Weights of a small GPT-style language model, trained from scratch on English Wikipedia: vocabulary 8192, RMSNorm before each block.
Each number is 128 + 32 x the weight over its row's rms, rounded and kept within 0 to 255. Layers, rows and columns count from 0. Numbers have three digits each. The size before them is the row's rms in percent of the matrix's.

# o: layer 6 attention output (transposed), 320x320, rms 0.0487, rows 147-166, columns 0-159
# v: layer 6 attention value, 320x320, rms 0.0519, rows 148-167, columns 0-159
o147 100:128141072225142137130132072121136132159124141144128090113105114103069134079140160116137121152143133165154051098125136185069119170112104104097121085141093156158056071122107078111204171150162179141131151112103166172108129144086174159115143137103065120078095094163144104116093134139159129103130168093155132125146099154125118153089086177145145151124131128112094164139112104189121103110079123132147204096121120109140095169092118144115136072131194172073105126108122185139105169125156090
v148 096:135157118072154120120083096067026044142190126070095105113125089120113184130118091116087241134100079083148147105105091126151152129129099145088117152160117147161095128141167131151138166142108100151139148125089140227129134168070147137098109139072092133146122138124160130120090172218122116143140093121113131166094133218153140156156088137108105119082178127082140168113127090089077151142138141139121099130081135166098177147205093183123117104162132127169115100121128112158134158093189078
o148 093:145171118129138148095124146137171186086062116169127129147151062145113099131096150132147101108117159095149137170123141118140130127126062156115205163170157156141148210163111159166110125086107093134123098186103126126087113168152164080134112091128126168084152155140121162166231081100115127128136114141139176089194139130095131128109160137138122093113134108144118098140090119131106148200163158153160062163119124145133074157117148124091131125178102110132142123186113075101144103146201075
v149 115:124164163152146135119138143110142100125175175120044133096086144111105222122081181121168135133129112132184119123120084121127132109070085098070098122089115140140099162155098119097113139105120086133121154148157119104110114103131085107125108165103156168109132157112121116181119125123154127127076115099057082119115155107141121131098088138149117124081050108191214179112144111148129133156077157146143111122154125138130170097173113100127102199129143069150129113148077216199150083113063131
o149 117:141127141067135161126137092110152169181142087038147083112118125112150055157168081134180144116087101066146163128054146104120140114181138153145127145076129148096142184146132167139124114153148096120125137116132112159128081141157136172120119086157118147121117126169111095160151122133090122147142140146228117109066128118070076151170148123139101137097192100053132141102149071145155095126140133082124100182162111146166158115155079149124106116109100128122196168137131102085103149134106076
v150 100:123133144156068118136165171143211208105133123107144129175075148172139190172144126106155115139139125138121187101189165136088092139125143146127108137198187126149165105178150105136134135130089088135110092110089148058095126133130152148155114106104106110121168178160113136093121049077115108194170127112144115097124154072122100136083092125175128108147122116113109106128113155208144064135144102112167176140156048090157098143070144134106123151115138122127114152163088213130203106136172115
o150 096:089112159131131112194106169132108145137231185127144172149130135171137154140161116072097098124072116109146097075091130144152143113151141099112104101089116121127121086105081094109123048154135156171143103120109142115163103130110104122131098131164147111109120086126154076152105124145121172111091116130142084112073166117151131070151131187123136136150141132190130123090139158142155084108103163132099118089117162113092171126164088114149100115101099156135194141099110117097100134133116171
v151 099:129194127137080086139132084139113196151146110185092145166154197134170106118090142111133028135107129165106134162088064111110140165140130140128163130100110126086139128071168126073106062183099119120105129136099141095077162113181115101127099154181136144095173121166124136205151131096136103166134107086144182079115130112115153120098139088123116105150088125165142142108135168096160123078094159092106080152148191187165091068153135076199141125100089198097104113128127124093105164119074141
o151 098:167097134128145052127172094106111127152068145071098098082148143102120141132112096172098218116190122176168124128178130155122049073112110131174140093103130155071089126128089178127119176120145143153098115096137159135113102121086148208091174143115117084147095078059148179110095162136140108193133135160162176160076127116162176151083099120121082100147097091053161146147163077153098088147134055115109151145112081128170139152161097140120153107123172146143093169059137110176119153125117147
v152 106:107119117064143157158108050156095131135155072174118073194134139149102107138156139131146107117132126120121159159137095139098140203108114135123157142093123123084097098110132144146132115164095179101145188113154143152060155136116159122133093097135112138128087126151128165176133119104094101063104123129148146128126125178102158136132124125084130114104127128151128227161122062093125074130118081189119118160113156158127115115089155094164119085121115124144147166108158071133144094139085211
o152 099:124092111109165050121182134131113137152078108085120163098143132100088085160067098161113124127187146213162122152158113123116074099113147140186117131089076107144163197171156121157117155088105035087146129143110134054134147154137146149131134133149167117160139171124114155082131148094220089158154166129123146164141159108128171202128134123116088117143081119060127094110130115091112145118139164074112143096136131093103076137089083140147102141109127122113118120141126135150129156138098105
v153 099:138156098128196105114091102128100127098140171081124160103080113117077198068096193071152154121101124150124094104163024157110178111102107129100130145120095108108083131109099188143079170163148070093126142111116119156114111195161127118128115175081115133127114132156071115151150114166153091159086117102095123149126207112163152148115124115157129141126068134151068138072154082087155110110137111162162078127084081136129106138218176137156126132152187075171147130164170152087131158105063128
o153 097:155148198078172110112133112121148123127112100081144077178117126132109105171148131164179174106121119105166112126165132117169140106151103155136178132061169141112147193119093172161110110146169123103106115160135119093092120134139178101131083105127071158132170130106087100178188183098113150177150134130159082116090152123111109100148148080118105096113121133137160079095100079091136128192113139149136070201126130150129175131148104162187169117138046149119115146145138019104133099133116107
v154 102:112088157098136140156065095137126091124052106143104121171145076109113148137162176173199187121113089154148106135119110145067118155115061109144109093118097161096097153110108125089100129149112150082138083127101118158135146168097167168147098095144130092132065097145219116146139095121146155077101150160148143181158108146092100128119127150111146171111169104154123145191117097129106111179128061139160087133132184151061107128153158095101056088129133139151177187123152046108113148115084177
o154 103:158155148074125115122154133124118098140134093043154111138159143074102125067095125121192137116166106128133130077140125095111153122147150096120098153133091130174116146132184099134105172141078073104101109135128117078071150072151117148109142161155151141171217151076133138138074164123128039125094127080155133131152153117142082145143154054120085110109072151065170112114145148111169135083100167088127131114150122069152133138127114134069094167113140102120105157165121100144142153133102140
v155 100:150099163116166097145149100137110147152090096136043132121118206117117164193102160120146118137098123173086102110073133083115127130111111134047103142148096153117113107100129113126060097113100090142133138173110121113066152105116167109195122176092168161118185066138070135124190198153109070093148122075118185103119121149083116085096157110122103108145105081106135142121157147124159134119104191121099136138205150148107157113134119107213144096141150151127175131141129087111115115111146146
o155 103:151136119019137084102098064167131145088103107064119091072150150108100063093095134134121163124102140125155121211180094125098099144115139146175173141126111164110150130106111198122113161135165089090141081142106132115109122104166112176193099129176124077140155096124136130097152112147107088149179134157159113148084066102129144143075147113135075088141148141063123117191110089106108115137201128131111119120130094158084123119162088094090098107103140111110199104070148121147100088102084126
v156 104:101155118091112123057113092135111076121190166189096108169159130159149152094090172121147132097120101174113082098112130098108107160119163174093060121095133115097122095113136173132116127171136125117152065122097116162100166164162158136101086141156058172131108107128130136192128122154095120127197195094106152173135123132127129161183083149105130113096142071133121168155107131100117101143133169181125135173102189135081136132155168173151107110122105110111136120154135086114151135110155147
o156 110:164142147115144117141116154107108172126105142108188117173106076093087113195098140139138118108151127204130112120170082151142100088107076154155144142171125160150095183125119167135102168078106061158132119162092128068051149059142207146121184135121141152128160161152084204052177156142150102139120193135170159104160148144152123177143104076136104081108082114038142092117182124162092155140108088084146141125149081118145174159137114122107134159138124120121147139155118090131118158130097081
v157 108:120119113129118175084157157160124143182117130098174069149039094128174147090095143108157129116158102101123129166160153141135110150150178099171117115127141109149115108160116168143136147162178143112105110090128120130103127123181149116019136075108108190111132203173081073085063085155101146118115108120118089131121160133170189172128114144127121132088142163073083124133146124181142098135090108090181161116034078095143140169181141154074176176109162135116090115172121189073113168140100140
o157 110:128105176106136125129131186081105099137198129099159159139129088159153161129155141121085129140125109121145136095110105148116154124163128178124091114067130114102172187139059141154099101116125191145104155111157128086168065140135143091127140161063080194120098128157134170141110128101142161112097100155069098114135208181095085132166090154099148159123148118186079121108217131110136096169184151104146116190114132133159126030124143113190127155107105138136148093123138099096161130142118130
v158 098:157162164138124102125121144102159180158098156112113190058137145126118161081128140133077112137123094095181139154180153088169122064122151084096225171150149120133162131175105091144125112111125116164112107133138150138162093177144083137141115081102167136159136163129159134069119119128162154106138088113097114110111138070155159115078160133155142117169113094154082126154160202143114182139123177097110133102153108136145121101114091113139138125100144086131180109137117171106108101118128000
o158 099:125080136135147117114101124136096085129162110188064065086071146167146137134205104119115149142120140059105101152106118140053183183119140124140147115130097125127112055119133135122141117141110162146120100096118154145138132159163124131138123155081141131110134124178135114199091140154079128113109066180134095122085116145135082100117144164118112129129179143153146147168083113130168112148129086172146090092117114113108185177156178116138118180170139171173094148093128218115127151156171134
v159 099:114101167197150145131057070159099115103090106144143140139116118078100079100032120173135122141133099103179129157137155108094135146037146113100130115135096118132057119084101135084086107134145124135099147155116120152119110143109191145116135079117111157119179102113123088176122163147121206117148165134167123142158147126115156173129098147129133123069157140145113142149153115088140110133173118098123121156106202176143148142251075085110136097140132116099116176125184124080117148112088114
o159 102:117106138075099119112152064184098078127160132111105128071125110122097084062116106173144170141194072122111129145148081153071118118127117129130169115180100143156172161105143175111055108137068097110083144192148102100108117100130165148171152155088099139107155106137136187079101129123078101125150116136117163097168167148090051170095118086125128141155076087082087098152085103104100111123118176111109129119086094091171104068149124105109149123145127162102077111106134117159087067136172127
v160 107:130123143145135148188147152122123074109143112109113049167123128129085062136123121141079204142122084111108144119117159090146118101131113112152110144126103112132115091140124133138184168111131146183087115117135112122190078164092099135111089166085151164160140125133105142082085145101104113141109146156135091113072121126122120095168085109132138135121219045103167154126120114208135137139167121148111164127175083041106140158095134169142164110124150084173098108103045114130153151145170127
o160 104:106087102147137161105020111149153165133151122171103139072092118108154166084090166108060032137096171075130185170155146079140139176102116172138154143152086140155170166144148056082101126128101142134146147136087134150146138149143117134136113115116156095104194107190184120092177163125127088103133092090091100131133103128109174101117166147160187110123158148122114108162054159133110149097124143159144123090133119131079084199089095127120110100122076134162152148121133209111196102098092095
v161 089:169148187181105140138108164155119126071083100122122144136146154137145109095144099147114166141138119101149176157095201054100172123101091140181152184114110114121111027104131091123104053137103134145160182141077108130128144157092107140117103091112089139106179170090157103179089212065135135064136153084144098078109117086126163136147129134131205114096153130151096117161179173142123122136153131121110140123131160144200127115106126126176137167095108139110159166118149134106090102092108142
o161 085:073128148131126063158096104156104147060180119137055144092100141162149084075108088158079139115151125153077138108167145146085099138103163104126166098126067135083111130065141151077100128122070144134110128130092118175128118129131161112177094149139173096120129069154151153138168108138101081141125108132138161143094198057100082122142085164092112163150107151112068114168123091130133118096134160126098116151109054083156061098186118125135110102129128137096102141088144138119112061080112163
v162 111:150119122085110098144124130185169101112114197076139169058170085109118187138103202174130124131125125098135103119153100119151113126112149103143111066092179126161119162128052148149146150128158087113099144129134126199142110201151077112111136160129083109140126110067139126086200104129193126147119138072131106143152151112152140135115177146138139137130081064127091086154142146085112113121131168157121158144144088130114079093139159137132099103106159052135135077194113089130109110128128080
o162 113:148155169121118174143109112111104171110175113098109061255052131133168118193209114123133168130120090140114142108099161148128156141144102129078065190141153116124099119133119161116138138109126128130134120142115113133081174128117141110119160046092110144109152174174093133120122193159075132116115151123184096084087110119164157096179103117117107070097171131164137101063105107195132138127123083136157114141124105135155228210164145142124159189170092103136122147128138107083127122166131122
v163 102:119112100174095148080098101159093088159119136087139139119113104086157165145096124180133213118099125132163172171166141145164182114164063104131141172166121144167096053092156053145159097108123132092058131143104119159106170155135044168117087072112148099153096115078195104073110097204124150127109144065107159121115097092130126112127137165144109168121158156150119139163140137094106152157112182139154130099146177196114061129148107143138098173123124186141144122117080104111084139139141120
o163 099:154123145122147142114168171161104138099040105110154076126145117145111106098171148093148118116157133086155124073070150131088164125083142069127111152124135141109124146150103132168091219113093152140074090110142120122146140119136184078085141156125116124146155149091148130195176132081067077100072123088134142115146100099166143124127089116104086067147115129079108132099116212106100136134110101133173110153134091074135158176131185113046150151166148034185153164171119068076138120161189145
v164 106:147109121131183109112091143189113130130133155105144167125090102147147216105087164131114083112098139100079158052124075133205151142120083093183144137150118109137092134121095088182119112145173074117127150103094113190129117182169100127085083141097142117077128150138096127136100089178131111173120125088153099138116161097105177165151164113181143136129136180149074083152143126138143120129136146139172117117134103173098048114247156123097142169151199124145145131112106130121033180116106140
o164 106:129132185118214175142142112138126131079172118094138085127111118181125144128133158146100163129148094104163089112085147124154127112112108128126097131055150133142137176135109136134107149140175169142069091114114157141146097147160165098116099120098079108101213135140098109154141186130092148147137174121175111132101123167159110063141117088110130088093084131112120039053098105146136142169083130172125114209123068107124148206119144154102113127136068106183137151127107069069145106103108109
v165 107:116141136159129143140086105124107101109084094085078128164064106153100132160171066064133162114157115131082110153100154114129098146153135143150087158117057085093045049124169111090125117133113167101157066127103124158120115124176168113135116205060039139101156167151087147128132157139134085056118142184103136142105127136169107156100126136072151091165143125095125112105102143172145128094099033114151078163089094064156186155154127188145138117109075117079110180131181134114111172116091158
o165 099:068116145076144082155108168107164107094099084078094188126125115103151142117062117139090157125140123209132165157176140072109136126138116173115170137118104145116136167077160148118119083115099126113131150112108107110109122095147171087157118207174139147151160124076124172139148106128160073119140107131100176156089214132093057112154135138111100140070099150146124120145107126044124165127173130129068143149143138147163071030165094089170094086099083133125179127134150057165107076079107179
v166 081:154090128210105105144166157224214172079105139134115202153103126116136115135130167155163067134114137143144147157166160168105129113132125147111184143134147112101121140120135122131150143117175169109067092130168098088131156152105050141176126117078128083094106084127130110107114121143107126156122097108144126128135136072120103094107152115155148110138150132111085116110106178146169039094168108130146190169222137114148069158096184103111140130095089131142124143158122122131170096173174087
o166 079:088125108091089141206122130171066124087219154063102129105082192164154139108151158134108158174086120125142115109103112159090160132127155101124076152141093111125100052142129118093147082150106149133137101157102157129136132099168091133147104130146109092081152122128139115145115136113173106135171129118119108123051150132169156075136131153082146118119076171107091114141122217110110134090074121199063143105093135116117194134127063120142111134081174116088134161045150177120083064110115157
v167 107:129130153125103147123156179086149185103093157144091139139076103165110086088095090138077094120158091106095120105098144107087115085116114128158093090130048072096158135156100172119128191082116170143141107122135131060154122116173126045100152148174146170144132163166128106156178137066111073155113130168107105119107132104112143084121133149121104118213085101108161059116181117146172159076147109131127104138107084104133224108141121197150150169100131083096156067172077156112073112129134141